Part of a small language model's weights.
Training: 869M tokens, 5989 steps.
Each number is 500 + 40 x the weight over its row's rms, rounded and kept within 0 to 999. Layers, rows and columns count from 0. Numbers have three digits each. The size before them is the row's rms in percent of the matrix's.

# layer 2 attention output (transposed), 384x512, rms 0.0328, rows 111-127, columns 128-191
102:490457461553438488545521515509445547513554491480400542572504597519527568535510535428509463534421507507588512506432489473533481420496474510467529526525529451469493463523524480469590471470432512
104:509503598486522556496518514445550512551469498494537482446540531511496475476461517459444491509562537503464423473434506467476502559466582499550485519502492585527469571508449508502452542474485575
105:527505516440461534528539534452506550522516437524520551551459570497554465553570454550420460524492475542503550477524554438533457498494488484484443464562465514560495498458503483526611535506535452
108:536533535519486552485485497485519519505505477484467512494536558554470433447486579493547510520530544541464480524450509468539484445483484452562538495493519472518518518491542541446465459451489505
106:454476561519467500414424440585524465585452511521517503537523481488469496483603488498490487500509519468452529517462535450442559442502474484521467499517507578538422514520557495521436526411572454
103:538577483472511473408478484454577524480464506521487474518492482480472479510544514488499509456455480457486474466432510544467537560562496464484493522464547410488567529498501448479419469487525553
095:448557512536524517490450504550585441498457555466537482498560455540437451539509452549492503464484556510441446486508554500513543604511525531545501456403490534494533487498493478508452485547552508
110:467451438521534425538479501458544516475493490431504561469493521456520524499516461534514486521475520483499568533464504421486520528442500479459507470434423500494522444519482496516479482542486472
100:537540557443504468501537450497488484511529547540471478549528450460449403451462505483530463448505507501419453559580561494498551437512510572491479448494504508477443481494396518460545541525372512
111:495509468535477478470490445512411474460490508500459510532525418526494514562495461463438577510466528469508460518499575478447460543483508517394467467508406484498435495512591534562444490541588531
107:415466513499509423514523481551489499504407428549514465478544457520554548520544597501506510501475528541521533477485513579520489489476504397522522511458519530468498545492455560479572518545467567
102:541515518507444529494490505478553539401543488472409477572447414511461538475468401438467560504452470467523540497517488485537500547462468483500489534488474500509495497481484569457465477484517557
103:509469513458527516444488514490499551565439484587484582412527510517520495464551518498503445400499487470442486475458511446536489498512529467524569470460526500496474498498561495436438539517459558
101:523550562512525577491471526493514489418542501543502482549581469521485505579526455469451536526540554543474528493491504563488505525564540489519527455464437529512483466478532513430526545506487464
100:515536512532513537526522420471453447479505508565529524540446571439427415500472470495503545551515534434503550526504533447502431493563499515470481422490534599501542506518492486539417577486536508
099:431488524490463510580450539483513472549596471582493526606539499501503496465440491534526551561505503479591433499489468461491482535552459488465537458432447442480453423506580462427483522497535503
110:503525500436456574564463467496524463498368534514506458417487521515471542527596482494446516561428392462458565506523571438577443456446435515578523478490514507528535524467593462501523542541466514
# layer 2 attention value, 384x512, rms 0.0315, rows 112-127, columns 128-191
111:424495488503482478462455470509452401498543504493534526491507503522488497503524478602477532565562484532540432490535483519521533570439486462453460528542501374514529526542522573527552529441632489
116:483470457408503494506441537469475464517566586519522490473541496519520504518468468511506431555539486471580547387466505490560532479427467523560620510558519478442449526511486484492526511477511434
110:522507484492469506524485546511452486518499468466485482398436491498508437531475519563481598492558469496455467507567509487504479473482514460482491484543505522477532561509512445387477495453524471
116:507518512535500579499448475512497490514476517502572475547589489486550544548480529554518577536443516516483556548523520482485481552443457489560372522486501562506551490470549533537453454501453493
110:422510452532514508439471492455438537451528443511472489542452520588550537451439448499495481464516488414475520493495511484523502493449553478464394553461539451507527438562504483480500541533584448
122:447482465498476566537502521459452498493485554467527527517489458579575445538529509561463429469420483448478430463494488546553531581494475515518445500506494485437569501456536590543466552446502513
114:469488431473473561494483513518520450527418437546507554422521501429520583458506550445510480592442503510432536495495480501528499490536500509551470493480513571485501526540508451480471493579484482
110:563500505493494530490505535461498543490447501528487445476540530451445571538444477542497418532554515533497521521456514491489522494427465456454438439553469475558468515526498609463518460540515461
118:473528472479510480500489532517440537503461485530459561514511539430488579503548498492510560476511569512516511504517506548527473524530552493541511498520528491477513509506525485559505433466526538
104:493493551494565469525526477460501392539428495492527477426507499538590540543524507517464610491433505527473532466409482537538511518462526382505492483482505531485504530446540411482467542541491471
106:523537488492473628457490548482457528533493531487472499467596474475460627480473504525518502495567514513441531552556509475479474495491552487514428523475517458518516468607509456515485420511526525
115:518489488480483450482508494494458532477458465509535498466564489509506440553551462585485491463492530470479586467529474471529504520444501492505499470488489484517459550499565502370497595555525503
112:500469472464490485509449557523442471494503516509602489446565478546528511491433547511440505525537462539426506487512474516393538511499470523511446531507500555482504490498464436494529557536539455
117:449471514460521408498469506542573515484445499539531461506456501577514530501517544504486533510423458499489548530465506465489513459545502557443447503458482488485503476492493488590478528575518542
123:449473393393498494524586504514498502512462557483545531459503504489475534467515602502507530532452534517429529486452463525524514524589454560496586502431508539427446521495447466448548509585452460
105:478490507459495443514503562527512537529500455538472511458524488556506544539486532530529528490539430541454532516506480495530451495487472501505518518527506438489466527548512500447538507574442482
# layer 2 attention query, 384x512, rms 0.0344, rows 128-161, columns 128-191
114:457528542531489487493452456518457503501513512474540524486500556497541462455509468507504453481448502510483440555501413537450501504513477506475546488506520495430459527445490441493514467524497545
115:490534479528556538475582562581520530498539499574513450464507410510534551527551503514483515551508570437490479485503488460541535503507499507475457538386495560453535469575534482490554502440491489
105:499423528542465485551420479385495480474489536413469555517481611528442449493425498507510468464462464562529501579491475589454488499478512492500538489544523500538505476517461525480474537519503509
100:449481538507512485462459406497470463499451511481556555508457535500501457427476467489493466492479482506480450548487436559494516459504500517469543465571523498432505548468480469515489509548513501
090:505451486541459506576448471421525548512495484484420504529515560517445478540434537509491497502468495557480528488496510504455485511492485452525530491579462457562505543468466497502482555515544525
112:477471500482496483473396429467461465501468488473508509492537588434449495469478475511513516479444472515502481475452493601403459512521480496495550465585518487522443497436458418518483492518533558
117:460457522475508494512452393482434494513474489480550558462504527477452481453476490498503460509455480483511472519466500622447473528515542464498541498547514470517450507393475460515461504536543536
117:462518539486495510465507410562452495520467463556532478445518424474472555446501485528447511503563524531475502459481519480535514456513492478420481480456500494489479545513544447495500469483500510
092:495530461517559526458522493494452464496486454521543496489516539492465481424566554450526460487459447473509426472470493514486518557534501488452511504510476494540519508463495477498493492460479542
131:543523489458546475495553578528502555505549458527560445475494381513584544505540477435489480520529513437486478509523520453527556474492571508448464463368488499515496476498542584505501440463440437
108:510497517454497504478535512545515521490556463560508464495498422494513544477539520495500508507559510497457505501526501398552551487482511534491443477428496509469486520481539565467525462515475450
126:528477503497480496520475587453520543518538538443475463519535528510501477580504429515533525522494540532512514540529511482502531538507484500540500479467517488496466447516535576506500508505521493
113:498507496451515518457528491539492480520555487527568559490503484526458526422512528504547490520488403456543466451466526484499501529511451510426489559525546517495541471505544502483462450502545534
129:528502535483474481501550503511499506474562496498529465532483415528525508483510482441511482507558540499511495562498476419535528443460551536446435484451496538459546512550527589472514473467469472
097:509485442506514467445539565545499525497600469531554467503483493527555552450546537505515508459503472432536522454515513459481497495503564487505498499454473539531500489535516539470492456442456491
114:498445561473445505543497456514509524506580565467488477507515437498483488516444482545482555522600529525498502583519500482549515460438536539519476470488549483416442522510498585470540445550479481
115:521522537551496530470562485520471523439533467442481419498499463515509495525510496425423488460505538498482524512499444448572564406488560514478455493444422477480529543524523534501568510457468482
113:483455468502455490570423497478520529471520544503486443490503530448505457529475475506479515480425517522461527507517417566483485481474503483577543455503485470477445557487426494544562540444521441
101:480488453490500467449541573581500505508494420544564495472514457502525586482596531476503474463540462433548477447510465500483500491559549469521498534537446509533477454494502525504491481498484579
091:522456594453367550530477430527472510503561584491517464479478430505503463535424466530445537474564606475533506571556432471555472414472569485501483459475514490462422526482455548522542461498521511
101:526474529487419509539508510496458487485552494469461434513546404443524481518510431499443492503566550497494500512531471465552468440441498493514497473471462500513498535522516575498527459519421537
088:498515567539436552474506459501464495478540516437506488451522590501502473527414447492449487457459536556425512498544465485479525474463518521528517431443495464460503534431502490499596511497586476
095:536472472515548494524506560521460511513499500485523526512500488565482484485528493536586505580564496499519459533488541447547492522513428503442523556481541495529533442500604535467437409523435533
109:450465544444432450501543499543514538484469414455436457506535474473546544494517464484400460457568470480524513454484474522541512479535527490487529484542437524480529519523445517521517507475470551
114:443512471455483475499524536501503523430545412477460442480548523505479555525554444531385480469519484549465480416497506463450577490488519527529500397559383509513503465503482539468565472479548521
105:523484584581513568586481420460461506510499541494507396530501524497487479521489439507493471504452529518528484565572453474563564413469521474514501460443490478452483599512471552505539565489516490
098:468465540479456448566500468462487527483488509516529441566522420417503477451508435478430495452520551480488447496548481525474531397443537457554464454479461495517476563504470569541551543475475493
091:529511571580457545471456497473465464517507557475519428518540514468478443536502458501525485519508553527487467601547549487552530438443501513514568449452578436508468526446476533479597484493559489
094:540528535513449515481479486539499459525483563466504446531475512520512475483418521509596511512555475447487516556496551472551449538398464522485540486505589475462517457528486521466505506453489528
098:520535572515486543548527404508489515559465488546450480613491474538509497466510486524498443542571495475523477558501473464601456465481462447460446556561545534428502518552512533468404504539423611
089:422468484502548551541475470470512507435512483487500518519518503508504508534540454430448481527532531551472503552535479452530542446464528480548488450509442485476466561487456533491488462445480406
115:464479507472428502531501471448450518454516483411463471441516526502529470568455450501447524464472488512498518516471458512551477485454478520505546474449441448493553557521488492570579518468540515
102:529536447458588522508488548486531485527474517574547541473471511499488481453510556446582526537472492501494499484476515448436419557559495525468492553483569515532515513495538451541372518486504500
105:473532489497535489580498496472470563486497389494481433458550550487520533509542458479450475445501473559508473460512454519531541428554506487459526464467395488534543541528492497559492531452489541
# layer 2 attention key, 384x512, rms 0.0345, rows 128-160, columns 128-191
109:492520475484490484582457451452495480454518482499473467476534524480469529455516549523418543471494486540443530469458463526533532451553502526557541482516430494473528526476477468479610492499480484
086:472493502476470535478483483450540492497497446505469502519471548363449463460511519546516525516444509484444504526485491513473545463497507477507523476489542453521486473385455488546475559533522537
075:561485456566528519567512492486499512416489509522509482508541486497583558454542505505509467465499553513533512471509487519514483479552447522507501497444445510453519489492479529530529502521470520
108:490523494569527457569534534467549550500566474457506472558498488524499484485560464528436534468502481478461478489492449510555546446516491540479482444433423486461447507454506535495522479453418502
079:557524456569523516497576559497464490473476494485520533497552467599552525416491530478469485443519544478526504475485474528493496461507436535508489496482441498508561501545549578556482487525515469
103:484455486495515483544506474427469503526535436409485504491505500450500459457549524566379519425480469482395537490506466525556549506534488536513508482448442487496484467487509492472557438456508483
114:487510532471523495570467445471504482477549457440451449518517534506477364445531504520460532453469458509443500495467450537508531543518479547526501466519501517469510511501485470512507477459522521
105:482532495423505568478473479545446432544461498548482512494548504422449514521531489552518541519496439491490481494486546394483476549521484510569480503543605510509512514497523484479466504525558529
086:462494459427560526477445510520512420475449533520440472502492546398433491475493539554546480569529437489423536491493563425498499587455467553522560510516569497512500456537544495449541541499524555
115:479472475461435550422476541533516456513466538555469558472516490475446515509457552431553481583506512505524534500509567476435449489477523477442515557584571495515502541489527489500477512530515498
103:463504452497482559423488539516490446569456531583560565460512443487475571533439532504552503513495553471527528481481596483435432473489511475475482555507541488524503513503512488514467518534493513
103:480490494544467457554468444453515541430558470439508469444510507533544453429487510473427515414449530487562522473514436605508507445509489497479488493497419513466471523525475505519528511532475475
125:483531465489449551437449553575490456547472516566517495500532455447458570515478472524552549533488547482526490482502544466433435502542557446510474496533535467548521542433489449490491536483518494
090:454477517487493466460501481521528530540458488547476539523520501480510551483520482462533461466484512489610525473520559490485432436485559460495458566495524465485510499542510558544448513600535534
102:489526466488456556473469505569524454553441484532493517496556457452461537503474489517528514547462568504521519481492551496424448451509485442545510510538549484575542544447494453506501525533531501
110:514500533567516438544531496469500562475547485483484500497477534554584466481498473443433495435516475477566493487508489578532543452506537489479492464464404549464521521558474500538503506488494468
102:484468506512508416519558453414531515493463513477505462495441544491530432442496547453428519486533512516527494481490518517530546456447400584508484538501485520465531430587498567501455482503476486
101:540513528546542479540500484473466477472521489417496504479482472562634479448488493516433545476469540480460462494446420543521607512503462515518594438548435539510541544529516465494522501470503506
083:441566481415460501529454472586509494503470502566510477510477443434428536497471527466558552555485513522494507556529570449467410490506481454516493596511576431491505524431490482492505509503524486
108:512549491559563493531536466471497553494548463459547478480482475584538427419508480487435537412529447517565422443485437518547508471520472534492487468501406542453507552543513506528436489502468520
119:487475539512491447515547439435484560442589501504527457489469516566543412468483537461404488489522457480543428489516461546562480445487477579466533508520473478442444500546479518419486419477489473
080:591484532584541464513507504432532508436542534414500480462436520571582478469521479523474498452513460466531521481453398533530569514482466509470491436511435570504518492584497483509446526459502491
090:514511542485477440529535471457594512545482592550474489586520531436465453456538520444544498493481524530476506541572547482522434480533502544498450530442580475484489459498486539525510519542478485
106:513530544494499476527515458418442514463576533479521448530417531507525432538456520412449487433528463471554454536461441551516535408451514489475454541501462497426511533560457513484515484462544465
114:475481497492491453533483476500536557415577489456482448458458463545545488460487512489456544451521467443485530469450421522492507479463497551462505443505412503534521539526472547492498488409483473
103:449484463555524532510526526509483519461513453441466507445501490565623494479495540489397485502484454485442479516506447503531559530417471500468585470546392499521539516548582522501495494512489547
108:445498505537529475495482465492495537453555413500437494491547466543544477534511538494436481481515437485488482508464513527556507537495479530459572503529406495542479549556487477474542474501558497
084:580477456518570509480484516477571547442513545514487519471446503492591481450522502492475487541518442505522504510497459467546484511514498468452483496514475527436440527546544497453428480540475479
102:511576517513558465549539497470551511505502576529452535555445511457484555464553489454539486466509463494579512566484541519539439493480551457483471575486526565409516529500554465467467528561440478
086:458485495485537556525528511447472503521516506536547544523482526514470508560514605451477535441472458499538460565524636460538441466476455536484533552441536470431476446531470505527527467461536456
126:453487485462489488588503505473510490489548476414479426434531482548495443508508498499464518474486523541479512497532474547548571482506509546524514446510454486494521524513498512459600470445474503
098:521470545539522488534534500483420453475504481403505476455446553540553491485540483524411510433448481526548484508510381578535651417486511499572516498512432535441507487563515515498481526521498564
084:455523490491488489512476465452511451513486490541474494523638553455392454532501535536542487495464548523434523432532519480497432521512500525524394524495624513522446449503494485484572504498562498